config.yaml
num_hidden_layers: 12
hidden_size: 96
num_attention_heads: 3
num_key_value_heads: 3
head_dim: 32
intermediate_size: 256
vocab_size: 3822
hidden_act: "geglu"
norm: "rmsnorm"
norm_place: "peri"
norm_eps: 1e-05
positions: "rope"
rope_theta: 10000.0
rope_fraction: 1.0
qk_norm: false
attn_scale: 0.177
bias: "none"
tie_word_embeddings: true
parallel_block: false
extras: ["capped logits"]
init: "uniform"
init_std_qkv: 0.0599
init_std_o: 0.0122
init_std_up: 0.0599
init_std_down: 0.00749
optimizer: "muon"
learning_rate: 0.00583
lr_mult_o: 1.5
lr_mult_down: 0.7
beta1: 0.93
lr_head: 0.00861
max_grad_norm: 0.5
warmup_steps: 200
schedule: "wsd"
decay_fraction: 0.864
decay_shape: "sqrt"
final_lr_fraction: 0.0
batch_tokens: 8192
max_seq_len: 384
doc_mask: true
train_tokens: 89550000
max_steps: 10932
dataset: "wikipedia_en"
Each number is 128 + 24 x the weight over its row's rms, rounded and kept within 0 to 255. Layers, rows and columns count from 0. Numbers have three digits each. The size before them is the row's rms in percent of the matrix's.

# o: layer 6 attention output (transposed), 96x96, rms 0.152, rows 86-95, columns 0-95
# v: layer 6 attention value, 96x96, rms 0.113, rows 87-95, columns 0-95
# gate: layer 6 MLP gate, 256x96, rms 0.148, rows 0-39, columns 0-95
# up: layer 6 MLP up, 256x96, rms 0.139, rows 0-39, columns 0-95
# down: layer 6 MLP down (transposed), 256x96, rms 0.0542, rows 0-38, columns 0-95
o86 119:125119134133111114132130121112120130131124096092108126154138087159113167117110066168118095107140150104128110153133153116124150157165123129084153108139145129110173104113129145123139125147092118146094137111099131122103117148130090155123124175129143095131118136072177118137143164186103181107
v87 102:109119161115147164152104109134113152115152163120140122108158145121145148092128149116165109207125094173183134119107144094087125151127095173137120096130119115170145127101147126124154137157169129167161120112114123150125094160129141101153100155117141139118134143110108096105121117102142151110
o87 116:114129125092139136111110103134103103115165114167115149125131128134145156125118171104116131172145163167082090135134131096090124078127135140070151091143160134117149149098108134120100109118167100109139128136108131131143112135187136143118112089103085134161141104120103126122144107155169156098
v88 130:131104116141100122081104150108188113144142129117111124130158139142120147117148076105095139103114083139115105133112122125082153090164137144144108096118134199102111134130115112102124149099125163144140126119134121175130110092165124136113125193130156139145111156145136162112166132121124089130
o88 131:091127120120137129107126133164172117118090160125139147129143144119133162124169052124087098112119176136162131181113117131101134093106132128112114142116103176131109127115155130160110130132153110131157131066150134162087144094128145125143163134152134147142132148073108140125140158153133124126
v89 103:121116188113157137132122131152158120122131096150125078070113151113086124098175129103139131136084149145183161123114133094139098138126146141123147113108121177156113126144144053105100155172146116148106151122117130150137132103150118113124148149107124118140137129111132112141165131126116154171
o89 106:156140151087109151051141125124171189141166113128105084138105107092126151138134181155098098111106150147157104148123092139112143134112124139138161077159136145127150130155140099123143143109166133136139100128127140123139106119153144107130117091143128114148113113164113133122164160127106098116
v90 102:125129120108106098098087093108140137150129103150131142132090173151114088108124093143169110133142143113125157122111130101151101150114107161143110073101109081175139157108060094122135151144126122155138076129099091113103085130126134156132130119143119121148114152103111127108136130163122104143
o90 111:116137172153142105150119117127102066136143110161126135141124112126091154143174167117144114109154137122112137124139151159139117144155153137122138133154119111112175112146105165125147164164134162154127102131152143123123101089131067102151118145148124124135133121135104141118121135230127113107
v91 117:138152121111109135120161113124090172131127168169122148163157127135183143155096136123152138131102179121134096179125126150161162118108108126118106160141149122146115149164142143145116131155121139112089123095130089094178131134120120148105154103137153152174137163149089086150114116107123109122
o91 117:146115119160143096157105097126071132107128120082131095102103119141129149135150150116103111113122083078107147092135140088137134124126124091135120116100121096111186142116131134124159150110131141065136166145107114129139158140095125167137125133128098169121124117125120164130104134075095140168
v92 117:132146090152122147113089147107111133162130153100113127132141173132140131120185090185106151110142146102112167115113153191102128107144156140168151148123113132125120105098135128106115092092113119152115135162152119144112112159130143124111138174129115136166163153154117093090120173148140132142
o92 122:144133107153148196121079117115126137161115108132154142096161126123083095121141074111125129100144160083167123106131145218144135091116151123111131132153121124102132132144108119125090167133129132078150095102134118123112114111133106120125146089149132138152139140103126099134117117138141154118
v93 122:135133079145140145127163110135154120121132110101162099174137145141141081122131108127141135145109142109110140134160101109087126124092131154159099156170129122148129162164148158106151111132121099121087064152159127096147133089175146117172166118136126164139099102122164146130145100143123123111
o93 126:139114091127148128157148095101129105123141118135126127108140143171120110102136090115116143129134114077155132078122140104099133155138117170117164187070132141127145145106126141111139114165148120172155139115137188098131156094160137118153123097107095127114115080152111139167138124117161152130
v94 117:144133177068139117138138121093151103111127116101136085103133153146123116114134093097128144134133102171118140132141103112109071143168186148117108090155122139137133122108129116174185110163140125153139107101144128131140146114133146158179126114106102102154114131119155108103158126103101123160
o94 125:141116151109111101083140126155185110136142123094087124135127118174140152155140129103102187149126157143115122141147111154108090131114139162099123131122119127125115115127139134151100101112125144184161147080086161101107147155144095137136112096139091121117102106145107141132158148144109073098
v95 116:116100148089122107142125157142136170143139117174110132101131109123139181113141117174123177112128088138130095117098171102100135144113155146107118133129123108102153122133097137141121135126157125166133101115141072116138111101109143125088158112169176132155157166112113122130133181144098114164
o95 114:113086123120146109115151119147140146109148144104135102127042102136110150097146115123139095135165069111118112174115095137113116089116168142089091131150109132147145128144122133137137183097133136079107102087134110130101169159121108131127137126117149150112136117114110142121116138176122108110
gate0 106:096145124090103130162130106100092110152154122136126088127101137135158135132105111135077073139134143114144129126123162111150140114101126100118122170104154128137108128163161148173103117141105117148102179181162118128160129142104125128132135140110107130106125111184153164119112096106161145079
up0 110:109121150099082142120086109134131096120128161118162127113140083135127136123108146139149172127110074066169083113083117093152121152122141108112131112112098108132177125125090105131152142122152125173116120145140133111153122118175121120125129165108096118115113167130095075134106134145131129142
down0 107:125146087069154095125163136107169146131121120138110117093089138092132167141123131115070103129175126135119146163153136115116117128108100134181135148142146110125119137152123131114120113172108158107110158140133117158081136142101143125134150088165157120069127132130145151110122102086156132114
gate1 110:100117138134130131125102148171107144156110142130095090117104111114162137139113128124132096162119149098102083117086113119194106106144117127154120099107095149117155100111074149173123138124144117119152141124103113178116111069156151143117138142144102132149127141167146105147104113120177098134
up1 112:109089187126157142145103148167128116139105085093146112129158140110129098095123165139128164115166114122133122122117116153130171122100156114133143154127154128139123115111116108151119128140111123094139146175147131136188133092105157109096182123145117126191147124144121161140166141173105132134
down1 097:139166134108100134156132134104148167129155181189093129148140098156145129127170121150122101180123153143082105143137152111124083152142113116179120138147110135147138143138107145107141130090158137141148125140120138111092164126124145154146098135098177113085120128152169112115090134132117153117
gate2 089:114149113117115160108137093098121114147096114133121090175154108131136156142118143101121147144147161160174111132179110102125119157098103125131159136161093109132130132116153110104146142107101149135124120076118171113137143122129125170117109117121167176161060143070118113120149120145135136149
up2 093:150145138156122094121130115084128132116128135091163168126091127110114158123123140077136123124122161133160146146142104118122099144090103101115099083055087148134104174070152088163134117127124128123125096164123143118097131146116139095146111154122150154138138114172105138140105118139115106115
down2 094:146131098098152159117128122143188129130122107191099095158153100152143120146140110149118115120167148147111142120128129157114095147147141156127158114154130107116130080179116129109106112147140105166116161091122102106158153134148133140140154131077136111129108102088132128091157112109120164174
gate3 103:131113143122130117131184124157146129132139101124102084100172169166105086154122164147108094130122131142132083143156135097122106086126157104130153160114140121120160118135148110154134123143133122111132117113149140065125131116179107173100097112106138098147122128149188123143119100108125158159
up3 092:148139129147141122119113137142127158067107103133125117156136122126086172123105126099156136126114096135134081102144107121092141148150158088117097131159128163132079115140167166165148104117150083077110107122166173103119132084164110158120115125126158104115133131136153120142096109144114146132
down3 104:099179089129166144123130115172136139092140103155126165141114123119160136102097162114204137091138144142124135116134156121107120176133132118125118185125106132156155126130158082167122145128166132156099138162106134126110143159146106140138117141092156132148110122149109113105126121121086091115
gate4 096:147140102135110083170127101145110148149172152114149074120130161155073086158133134141178115144130123104131127145114142156129105087115113127147143120110112160096152142126170131107131133182120130091154145128104108139128152104102125131134157070105136119110128140144121129134109145069166143117
up4 090:162112117155147130147136152093097121123152110128131084145102186126097110133123134120165103102140129129172096169126104161125178104109132133144156143147120148122107121097121136106141116148126099100081136123109117178171113142082118070126161136129104132138090132115140128125072149118103150116
down4 102:109135140068121135124159100119143059115106112107147128099124109131170173129123166101090148145175128143127113123134106134081164174126121144126117145144139102126098129135155089127148102086130137167107136108108119096113119146121124134095106178154131128134123129108127145187110137123122090103
gate5 092:153128142123148099098133140107147106160152150135156114145154134073163131142177077116125137180161094097107127143160113168116140173129109110112114104158161128124150156109114157115115128170095135142112132120127164138122124079135121116109096120108187123121129166104120108105108132098151102140
up5 113:104133132096128100159109172122104120152099139133138116141122122077108147178124148136135100129116134124055132114154095110069133124123111133132142110128090127150142143127120134148138132085166112086134107135114141152168142093183115115147129130131126126128165104097129094146183109118137102177
down5 101:118149123101151140140154081145127161108186106117120161128134135141125145120098083157132110089133143110186141139119142139186124146124114138116113164108121130135093162143120130089132156143130147151139094154163147094098107181100081124112156123141130141128075117153144129107115127100122143092
gate6 087:101121159158137146170140154128161143107153134111152123114129082123114135136111155131173111143110150130121130141136121114125140092142160105131165127155090126130129127125150083147134144066103124098156151141110106085127090114091153147126170163099154106100082102158177116140136118128091103095
up6 086:109109105142147140163168117131132129086117155127146133116140111113163119170124143206126119139097136102118129136106111091098130091121126093108178113159133097126101140102134144149151154091102114139109117104133109113080134124107114125148149095073184116131165161119177124133118143137124129113
down6 093:144110135161109119100105149125105134186153114097146148154146139127116142123159103090144137132176123150141201125132115126136156113103138149168130134126094137118172151158139118144149124159102092141146115095095136115188126155119105147124102105139104161128126096143077115097152168134146127137
gate7 101:130138105149119117136160103126129099146134123167121116125114168151118115132153138112138129150114147119103153124132092140159114142189110102141120183093175119114130080132129153140131108122055087124118144086134161137151128167133125141104120120162143130154140132168172128088101090144091113150
up7 116:092127121104130112155127118170130171164138137125111098128128095100149160113149135110132135108085086106142104116135119101128101140129124174139106160081155114098138148136133100076127154123108133129146171129156124164104162094119156134136111154139110082105171117093163130115188143130149144108
down7 102:195102118156133100123136131111097108129118091099158115149140138148158086099118167173120163139137151172091109161151123129128140133102107164118119139153144128133128118098112147131175126159148095153100108133102150146088149143086090123113115126142109173165147150142133149125099149143116092137
gate8 101:127080120143109157126111090127105131093152129117139121125178149105156150171089140153113143128143137113109108140136131137079169131135097143127119122150147149146114110092088115117125098115160123199138119127134115060102150121148156152135080171144134129125133133116146129103087149113165096136
up8 102:121134104071107141158140146182141142131154164080182113163137105123124100131157120145114120110134122097167188139099130160108111120109144170147108179124130111093163157159145129155117111136136120118165141096142162137131108141150127110139118124123175110151125130150097096114138160115128151145
down8 091:121149122129107123118084122155120146091143076163113150133103117143143140109114095120130142150095113156108115160101134149150136086131112150119163140163086115156122117129123160116133110129128127128087114177103060104139128139068131127142111129121082148079131093127153147171135105125145088116
gate9 094:097153153143109131090125126088094151136138143152153088117120124127175098114091144110102086169108081116105131184101106158109122138119115139145114125142156117153173102105125133113159144119168134125139126151155124127103151150100176119106128132105130131192114103136142125145140096168141163123
up9 084:121117086139142098138119184145106155102126116097130144147131162111146102157185162132173111122163111145136134124139173091148135091130142102092147109130143122120129136180081145130121105101088116112123117144137144171160111112098131157136169135141148109125097178140121137133114175147108125143
down9 097:120141168149117109097109118120103139170136158127100157133117099084145077124079144161077099146114116141104127148116124178122123112104145134159099150111144107151158155087149148080167124140177125134165156125117130128105138146158117134115119123118128097116131161131152108111160111098175138114
gate10 102:096137102143152088118123133148106135176156107096156159113113109120118118129131081132115150106143135091138140139123149106086150150110133153149115108137101088109142159154127105132105091109131115110121099130109129089123103117092099069096156114150076124129111162095101142161137105111170083138
up10 105:157130145099147122112130119102120109107107122120114128099113113174087080123152148132116139172161115131122104133128090111127166166154135117112102141107144088135117124166130134101076119155170076109096144141120106109141117156173155102143114142111102173083101105146109122134114124137070136123
down10 100:131161126130086121139122174106114150104144096060154148094103161140148192129123125127111129162149121127152132112105127124128100158104100144137156117133111130123150147154158071132148130105120131126141107139121157112113076118109114112114114109110124108147179170160167134159136105125178106111
gate11 082:073108154138158118139136123173156149132097138117111115150130150130142138126095139124128139174110139155101172126125118124123125128136155063153140108128165117125132114111130088141112159086128154104059106155100119142142123133090127122140157121156119136098142129161117162102173169127111083160
up11 087:123110130104097160133104109151135145148124111119102073090140117088127133121129105151127143082138134178125142145113147106099161149092133130165128114140140135112099086157136116129150123139154126092100133168093177101081102145125119172115092107116111162114101121090180118160113138136121103120
down11 088:156153141093146153116134148134066140155103086120139108134147157131139159172143165101145147113110049108140156144140103129141115154130128126110137126125129130158139136148109137116138125089179123155161133099120109116112150130157134115146118140109094078127170134147163126067126145132097147157
gate12 101:170157115123119164144118128120134117129118136095153105171125101128070122125116087101140109118090119086101112131136119105115122144162150106055141125140130174141175136129121132138150104111182073111149106133092112130147127108159144145107130118171129141135090133130129100124092132105091100123
up12 079:131149123105120139143112108138121132128126140097098111186123153146110120128144138149127110105101103088134101126162113073123143147155128156132139147177100163178135129130128122116136095037092100116159122131107144128154150113144142112113160157119097170125082144126119098154144142153108119107
down12 095:142089094130127142156126134114100130131124138167100164123122182195138086171135172169123130126108127163141149137166128158150152124118135165132151133152122147113123141140145106139141121156123176109139119085134109163093129148121112140099135102082128136100122114140164160098134160120172137099
gate13 098:117112125140129131120113102178118134126146162115143114141154169140156120110188119077178166125098127138087149149160132108142141121138146132128204139139140135112115125158132147125113115143140144129104096120156103140085118129084099152062129135097137150108114118131121141124133135116104066131
up13 109:115156149158129128131153122126138111104076107167165122167122088076111139072122102101110144125142143132091095105156114110140139144120148162122160102149139080127126133120126119112126141096091137120122161164123169135126152150119170098148132167134097118123093152155158099152122093137144089126
down13 104:151143148087097130112149112107128146124147132090128081123155119089144148121148138154112132126128107159169151122091158172119156141141140127146079124094126098103102144169115138157092106154181113160076120141123129114123124136155081137141164136132131110097175119126084158113097137104119143121
gate14 111:138134105134112111152108141090150136151146134203135134135131146135095161147130108168089112169131155143125137116144092128141120107170111114144121121138129126109156135084114126061117161111097160102179147134119142101153169131086147152143157162137139124139143099141118160148098133124175139135
up14 101:159162112135127107188128130115160126131098112103117177112141157117161113122171139137139080139118124128136099086184165079154151135105146116138127131136123133105125118179160116109111134100143149139131126121142128102139095164121111139144121148107120149135114127126124162171152159172118194104
down14 120:127172156127114187139137114136116146109113136145100086142075154149148077130131155125114130104122142102126158137108106144101089103103117152124094124108161167124110168098142123139100113121120102148101117098086107119160113138154137111093132133112127149108124083137122128104113111134137090201
gate15 094:060144107126132140128091140119138157100126128132130138135146089122132126116138138133105099102176155148163110122133067140126119120116115129130150089119126130140115094154110140133111163086119166143184162167059136166131134148133081115122131114107132123146149158096150111150166091114125114136
up15 100:093143162136125109110083146100062126118105146093163104155126126119100127130176112142150147141114136166160087151157108104148137102121108171141120122187139124131111128135126131106127131112143113156087134126147145152087177112114145127120150096126125128138093146118151115169144110128114089074
down15 090:174099167114135090135101144157129090126113122116103132119057140099133153138132132142141143111125135104126146100121132141139129158156127122126102090102129160144095190159149153094125112106151115132146119125162126136177129128128126135151142115119157120133167121162120136083109181117111196148
gate16 107:147127142131129141158101150142170141138104108144138128109122146115137098114150091087142106140136088137128096143126128076144125124171145169112152106095111187125138109118112095125104106134106156074110160143123139074160117114129133150152099185137094154135168154120164134106103137149117102121
up16 110:155088144101158120151118131127101134145089132139173093122168141062132172105123090106163108142136071130098158130129121125157125118075123147090107124167124176129096134108166114150103077119110130113135132156144125118141117104139157136134114161127122116116125129168110091117144120134118098120
down16 105:097101127115178136164117155105114088106117125122134112109134128104134084139134145138133124114151138140156127137136078109126120137146158150180193115139157153070092118137110146128111176110148156135148166092147130158141130137110110099132151140140170151152104175146113174140123115106149140119
gate17 101:145160140154172095127119140126155129128112116104135073120117141124135188123145099094134192106125089086140136101119121118093155085110109146118149108100117135140127118100120121167158167158150098099152166119107129116132103127153138118146137124125195124115157120166117159147132122131118089144
up17 107:104108159112160121094102163114087146142114097162159132171139150119156092162126137089087102130156108133170133136095130139157102109105096118089172155085115114097138122154135132152137109127105112124136108108140099122139126142066117156141091141115098146128153076145121119146143119111152151132
down17 107:124120133123139129132169133104138101095140122119088161124115168113123134146150155186134154166128113141154128150144148112113084136132153099159108171156166126109129143148127163094111150157124141149109148115099130147120122087121137127112120070155145126103165153141074131144115166091104127186
gate18 086:107093116098141089114124136134125111151107106137122140163102138133117130149140116133148138135119129156152153180158088067117114114113141094142148098179135129120120137106157143097159169140102137093178135095127133127138122128118125125143169086126150113131165117095118136114085205118163123131
up18 089:100110085153155134117193132126152093174097124111122138107109145121114130159162150166133123161113143142086127092109138172072163129126114141149130113134162124125111103163145096123167105159170140103111115123087133119151118136132135104114120143117117085145170134117095148112114096120158108152
down18 091:117153126138146128131086128109091103100164132161131149148076154152136134113111126067083117152117147117192097154126167124113115116152139108118107113130170155128120098115111167122108113166110113089148188113155147159117114162106131141135161136155133137104113156122145142137126147130122161096
gate19 108:145070098152126127157135113159126135174122181143128132126107106104143155125137124139098108119153153111146127114135127117109159119133114158192162136114102117149087116125124129107130155146104131115093145141069130131102178112116098131163096101157153108111087131152159163118132135165132091102
up19 096:156146142103090155135126145159127139154108124130115106131161131099165123130113121096108142113124149134126107150129120102099128175130119179111102184097115118210123154114116111120128116124127166081117127148151079106115150118144109154140083138151127149096101111136153131109160112166123090098
down19 107:094172166105106123144135145075157128103156139133107144094161164171154120117145124149128120114112090138142125110103099153132103143145135086106106121154150144109116150132124140114103108137152092134140113137134178100125071141116112103099149125076111124129173098130069111106105128108114152149
gate20 094:109064171162148129087144127075164135078116152133087125140138148142125146144109144154142129103146103129141094193127080107152107129117111116202133142131090113104121117109114133148155112144128111121115130144130097128128136165106159117117143124115144135092118105149145145121142141143171152131
up20 087:179136149111141124110125102121103144151121111084156115139147151177149129105101115126188103133158124096113114148126081107104127132138083145118104089134135143113144086107108132168137081117128133172138098115158155107154100141141134138120107155116088118179151114104102139109088145096114127118
down20 095:107148099101148116140138167098148131174127119101102136084140095049125122136162107147136132137148129090143130061111128177108097149113154114099136150135135137142121147150121138140116159111148126119101138130157124079095107144117106120129142143107125154126078129093135129139165087128104116163
gate21 106:127104136135094142136127099125108122146138148126096098154160131114142145169103104109136126134136115141150112135141136135190110121089175118149169142115129135160152105115135115166151148141089140143129168079169171172168151177148117151114112155153126142134141150114137107082123169104135091119
up21 091:163151115112133131079095123128122122136191129158130159110112188123125097136119102142125129152179155117135131106149116160127137125161114072093136073099125134131134157138141116113151124164115092134167117146130120110119100108157124136087113168096137142126137130133148164144160115178103147153
down21 100:120094092150142184110100091109137138157134117145105112149153124146138145156124131113150122120067090171131174145097105123129145137087115131111145132147154141176199124121137095141125146139077132155128150111142185168153141150132161100144117114149118112126117148102131117111122131110120137151
gate22 100:143116114131129122129149151092110136151132138098167128135175092104120154121180157140141132149131142151120174121174136090109105082132123122114148107120096115117097113103093151124107139155165125094114178055140127123123129085122103135075169116121125123154103125131155097118117129125140131093
up22 090:146070159147132119155131124127093087084119136127107126087102114107168115119107085115143088107157106153097131176151093120148143145106166141130130113129152157125167116171164127093159094135115154089114148154097143130129105134135109148148099161095133125164140162149130148148123122107127149117
down22 101:135147084141162139110141126122141122133137150057163136143104135133146108152182138113140128165092151135155151119088133129130080117153104118103157094082111109120093100106090168138143149144175110141110130095135147148176118097104103111104143116151159102131146123101137140112139130135141087116
gate23 106:144138118118120147122134109135138105116097187129132117115115100137131102129117120124128147136177155080112135113138119116115116152137099185141116149190134131091141124114160118140101148122136157103113110116172120172106138103090175146126105127122122118096132091101138073147158160090149071140
up23 112:133155101191129144123149115119142195131082120122171158136089115144137084162130121148142089137107145126121103140107139124154113110150149109125135102103105124158133143106137145121088128142098122151079110123170120133118107106174128149145107143154149109128134154083105138074154155108154107135
down23 099:116134153086124112097125135173136131104091103132129112139084138104103124128137119117102171122157092159186109081144139154114085127130134119101134143103175109124149060118169146159127130155141123089133133142143127153150149100173107117131140121134118124176134093142136137105159142136128147165
gate24 122:158153122136071109146104128112150107125155146118143131140136126163076131120091144108089102125139107077120138136134096127121096117152111105130125131124125182105153123132122173160132169147101139080140142106125079111110142125127119122108145120174110161139155148168121107141156119065153119161
up24 107:143111126138079135153151157123157114105138128118125181125133116133110149103148164096145099070145077112099080111159139152081123119095119141120124125103097125099141113122134094131160151139133147095128160117149111155141135147136106097114165123131114071125182137132130128169159093125146156131
down24 113:097145113150211133103106131132117116094088130143129075117140155128180135126126120153093109115148157132168185124134136105122157135125150162095119101131151068112127122126120122144138112110113143168122148150108144135153111161145158089089137114145180126119115165153131130130125122137118102126
gate25 101:126153172129151134153142150124129132103144115087131137162165119101122115138195097113077130150128170128115130169119139104157153141144122102184148086120072100120120122115116158122171113158097108148127127166133139130142122134139131128148167109087146144129088113131111098114153146155163134144
up25 106:120132115112146148102138129094092091144149132144111123148152105140098137146168148194130114127159093143151151171149115118097078101185118123149122135146089133130138096156126124131174127112183143125103131120139136067134132121150114119098105138132157137114140179134156140136106145150166149120
down25 100:115129144148127124108097133150170189132107101124153157127086126113098146088102127127125118136137147127132117113111119172156108119109122118141128116116097088114146146157116083107114113143073104136114116143148149148123147100166130070109114157104105090112141084180152138126164145098097139162
gate26 091:136136125058136094128143136134106148114094118131133090120095112132122096112091131142123084188141104165159106080161156141139107134131103090138128118138147101126150131148130161109112108105130125153141091124114122130131093136118093082143137110139172148110085157113110086142138109173158116143
up26 088:147159149169166121109125122154150134107108117096147094126125136118119112118146130137122109141079114145136130170085117149144152087082186126149117187127155092171109138113135100113154117141137117073124100119164142114094131098137133146108146098093132130111127125142125170121114150158124136181
down26 096:114117137119145102089133144084136138155110127124127118092138088115116115118161093184119141095098144157117060123165157106132126103154183149127090106108083094095110126134158162134141129122118119095149125107128162150141136150141149137135151148149152095100139139170113121148103147148163139109
gate27 107:133157098117113101123105094124111134161151110149127137098125131121099143117123160101116144111176120098130157130108066108090126134129144108135110104128096110129132142149138177127110106113131078110128145169115166126140119116154178097135130182145096105114135116108151090125129126125089162059
up27 112:159175141105129120080138113158123121148170147129160117161124123140077124132108124119117145136147136112120124148123171120133104125121117055175110150098116110132130173062134126157161111146135124117126129121101097124105119153105142064117118122142132110141134129114113178109160096139146135085
down27 093:142134127083104114126132186130131135152071082153099096124061129094139150106158107148104158109159138126115110092142094126095134149174130115094088112137133102123129141144138129133122116118151110137138090135116183121181124128130131118112101103124139108110114134085117112159102112107097148133
gate28 105:133112117111151105162116107120091170089080131109125131168075139119099114086115121094125095148103091131108129118128083129098172122096114107153111161132131093094116161155184093089083116153140123109124156109110122128135110123162132124143098124103144150121104125111155132140154099117135121145
up28 110:115158106135141116146143160166083078094091079122137153096139144107107126140087137139103118138153159131095097143101163124120133120134142118152131159128114092183131122139062146112105097123137106127147110104124110142123135078132149115146120163123144095096151131105142117106133182138151102120
down28 104:132079112139135141149137124115161149122142155155097119162106135135144088120136130093164132074164150139141136135150095163153124169122136132143109152146115123108132122122186107112078123108122136132110162138161098124142131139104057105143122089102156097118149127133161120140187111139114162140
gate29 109:134116168178121127131144108135129181084107162105167080135150149120134127118126092118157196101144144128128151115122135153120111120129133086103159124146129126121141120161086143130118127123157130109123139097121145132122117112114135107114088154132122161127142128192095133105143165088120156191
up29 102:155130137155133116129109107133121135088064100126110153130087142143065123146111141093115122128141159129159173141120129159118156145129138136159093118167142122091113125090140166155114101168104148117127130099114110115121075130156094159114108149152124179133128140131109158124114174122168124145
down29 109:127125114143124091087141138123086113157142101129104128141150130137115130103142138176125087187146135156129114167150150077143117124121147131142131145115129113137177100111154112143105157116102139119143116132110154130137141119096155135121136108140124110155145131106172118155108059170137056089
gate30 121:122161081120126124123162166103152148136144095113116132136133116129091108081182137121093062126138128160136113166128083138129076110137125150133168137139152116094109152104116110102124130131131146136074082102126137118136155156101102123107088133142180134113124104115121128091115118152109125134
up30 129:113155126101114131147114136152131119125116119067110201115128086126165125131154123099110122122111084113084108147163141144101125095101108182148134113125120100133155138124136107154102161156131129125135170095080134148103129066126148097123168136125141131118162138123162145134101141140153133106
down30 106:138085152126133126138165104141125112126139152147129094101162143139109124122102165154125145132120110094102167109104134114139162125168122127118067136142090182123080106169146171151126128126088114118163126168178116129138130155153151135148129110136099127100073099146115088125151115122117144120
gate31 100:163091104113157085109149150100130099155159129168134105098111105128083159114114156146150154130105094121086161143118127097098123123120136143111113129129141115121099099165094180164086136104143119110120130155147140113131127069146157110109119120120112159125119095163124103135167129169130160138
up31 105:131067087121138170123135083123149110122140127113121110155126139168133159111121137102147128153147092107140138141150102101125175135149147117148139137116127131194174113117097121148136138119143111139071133131126119186147120158149151121149115087165113121130068117100130112149096128143137126088
down31 098:146126161167128128150149137137143098120118146124114137092118134098200115117159125107100097080144160147180098125116138125119175120114110176106120099122179133121109170159212127153115114180120156110115135149139127139104123135123092152110125141113129136136148132142121129122110143120116153134
gate32 086:137127137167124154108093124123116110153138125131138133095096116143135144119085147131109088116167132170158133143159135115139150078114087172105140156105083144152175124138150105139143130121117133124133149111107144042141161112088153085104142112152146127145150137097120160109152148144110115132
up32 073:135167138141139106126117119144071097118176116125138158117143121110127121091106171110103102110147143111138142135141115118134160100089131164094076132131131168139138150145127093108190129131160151106163145130129138085126113154130085109135147095138115170127088174130137103129114168125095149129
down32 083:119138126059156079130144131131152089101098108124084119086123134123122095107155142130091123129119114106122128126174115158101111137087139091166096142105185112104085161146113158152136135141115099140114099149122150158131095152106137126103130155093112099117126137090122102124125119088121118135
gate33 109:162146090107153153159120090130118157115126125121062088122135180107118108117136151113132101098119140133126150153114093141118153135113091135112091131134083148113125114126151107149143110161139157092146138089186161133135146106141077145114094125127134151127158132154099087159143114128103159141
up33 128:136131071083142091096148139130156073074139089122118134113114074076118124116127129081147134116106145127121129114114098112141099135146132114129180177149134147180127135102121097115096149134120104110111142174133123159141105143150148121128133124108120152128115140129100121158146163101105118102
down33 114:106146160155115121127128116105128125166137149132103120124144168143169141166141136173128182100140110130150105095127105147131161116079137186107114084123114140139087133141129117156154127150131156092180144100136106110109124105131130151131097164117133116144141114147158113119089080135144182130
gate34 104:083139123167110123121096111139118141168141101100094098135145142134161125114099139127133112097135124129116122150128131122082095103101134123128130103107153061171090082142106175128110110126093122098147121111182092137086157124117141119143157096082131146139130129142154173109157108134136121135
up34 103:103135148145150178137148167109133116136143171161132141135117116130138107127106093098093118111118141045131123112119171154149145129124160137108141135186154155158126162122142145129157106116116144165154124141122126095149094162131147155152058147120113136142098128107122155110107160146140140132
down34 106:121127137120079086144126117148135119109113123131101134191135083131114129130132107142113124130074085186158163089151127117107149112088091141110144118116101117125095110151165104101067138143125129133129150157116155123124149124110112109157102095153099152118129142084155111120156129130144125083
gate35 095:132095093141134116112092110123111170130133113115109111172108081116116127170119122117148137127130134116109132104157139132079120110170132085149161116099155121118112167088131135162152151188122123114122165111147162103178138157098099109135149128130114176134087094135122146116147143125083124112
up35 101:135152129150179133112120130129128122147134160094139121154128111115117131091136105124152144159132146176109157131112092191136121093111124118106123132133141163153110119146136092134161126140152107069167141126097097111125152156098114124100128173138126132193127133150179124133187119162133131153
down35 095:078133098132131138142106143107168146091123105087124135146114150144186125168116116137147101120122142135140099086156158082085151131159110157102123115124172109160146165145124132182144143147080086122140143129122167136116157098097117147132153122160142130109138143124114163125155140127122092124
gate36 096:133141123133172151094142113139147120118119117109154161086125085121084135138115114145121115125102120137153166161108119162149165115130143121103131191122133129115151141126079104078174147138168155119128113122077099104143146130082159162085096117145128125149131128136097131130119095155154109100
up36 098:146128119154129108145153151135138126138127151192104149145109160124139085119167173126121145141154127100097087097124123130090125117130120115128161109120165112138107168089138123105138192163108065144122119111142165137117103151179133140176151126143122149122116115091134138137117105113095112113
down36 092:182119132122145127138152120111143124080107097145141124090092104129144148111082134124148100101101139136153158132113124135129145135127193105136125167136119138156145127143140131118158102138138145136156120169123096150193122155099124101119105130168124092120190130153115092098160132141146169155
gate37 095:174138146121130135131085117077188136174144100121122077132089129133106147072138112161147099091136096166134160106098156145151137099151106119139123140124091098152109108121145140126114088157144147118143111141110152136127100118107134088093129111169111135120145125153116107114160106128097139114
up37 091:148162143184131163074111127126083088116126105117127140161112111112117124140138122138143144121188093149091126145120139145115138140123152133170167151119144095150187153123099114126156129130180113087159119136149123163126125181151126165134119162097171128130148149132126132126112125128155119144
down37 095:142068151107096141161127132142127090154106133121128147121137136104130125150133165113072101137062119115125126134140119141102103119100130132130094105094107157163061148147144125165122115143111139117111133113120103116167115100093135147181132118161127129147144141125104117111088170106162147097
gate38 085:144143064151143093113072128129146181136139088143122173157123103150119108122130132144122101099135107130098136152181143094157127152093124109126146150110136160085164114113115110114125121129145105113112126120135129171105130171133129130131118102102109148104117088137166135145107072126092153148
up38 075:108133137104124105124149145122152164137138118123164104070129090109110107125130092127129124106173114136152113106133165162148108125131132115121141172137073125157121166133132159100135139123108117130141098118128160101119139138147102136149079156102102123069137106149153094126113111141076196119
down38 095:129106157102118174174142075127162112149158133143140103150120169095152129117138128116110147137079148139131147141121124126109135101156162132117102111102130096193085142119110140163132141110118126121154173109134100097126148106098160143148130115133126141139131156131088132090123143098188087122
gate39 099:163156125107125129149104148132117173108117139133121139135115150122135132114152129154065097092091176114161096142141165114140123149135153111150157095104121126096122148151136137132103100132065140110102094111114091142119134081112161109082153145135118096077168147131096138099126119134120108144
up39 102:115134152098163104122119141112138113123123101145091125132109158158112135135156117106134104111139154130138149105092141135156118135124096115106179159117168094122142123158130157125115112124135154121116117138098140069069108121181107151135144106118183139175139136148114183089167127124162103153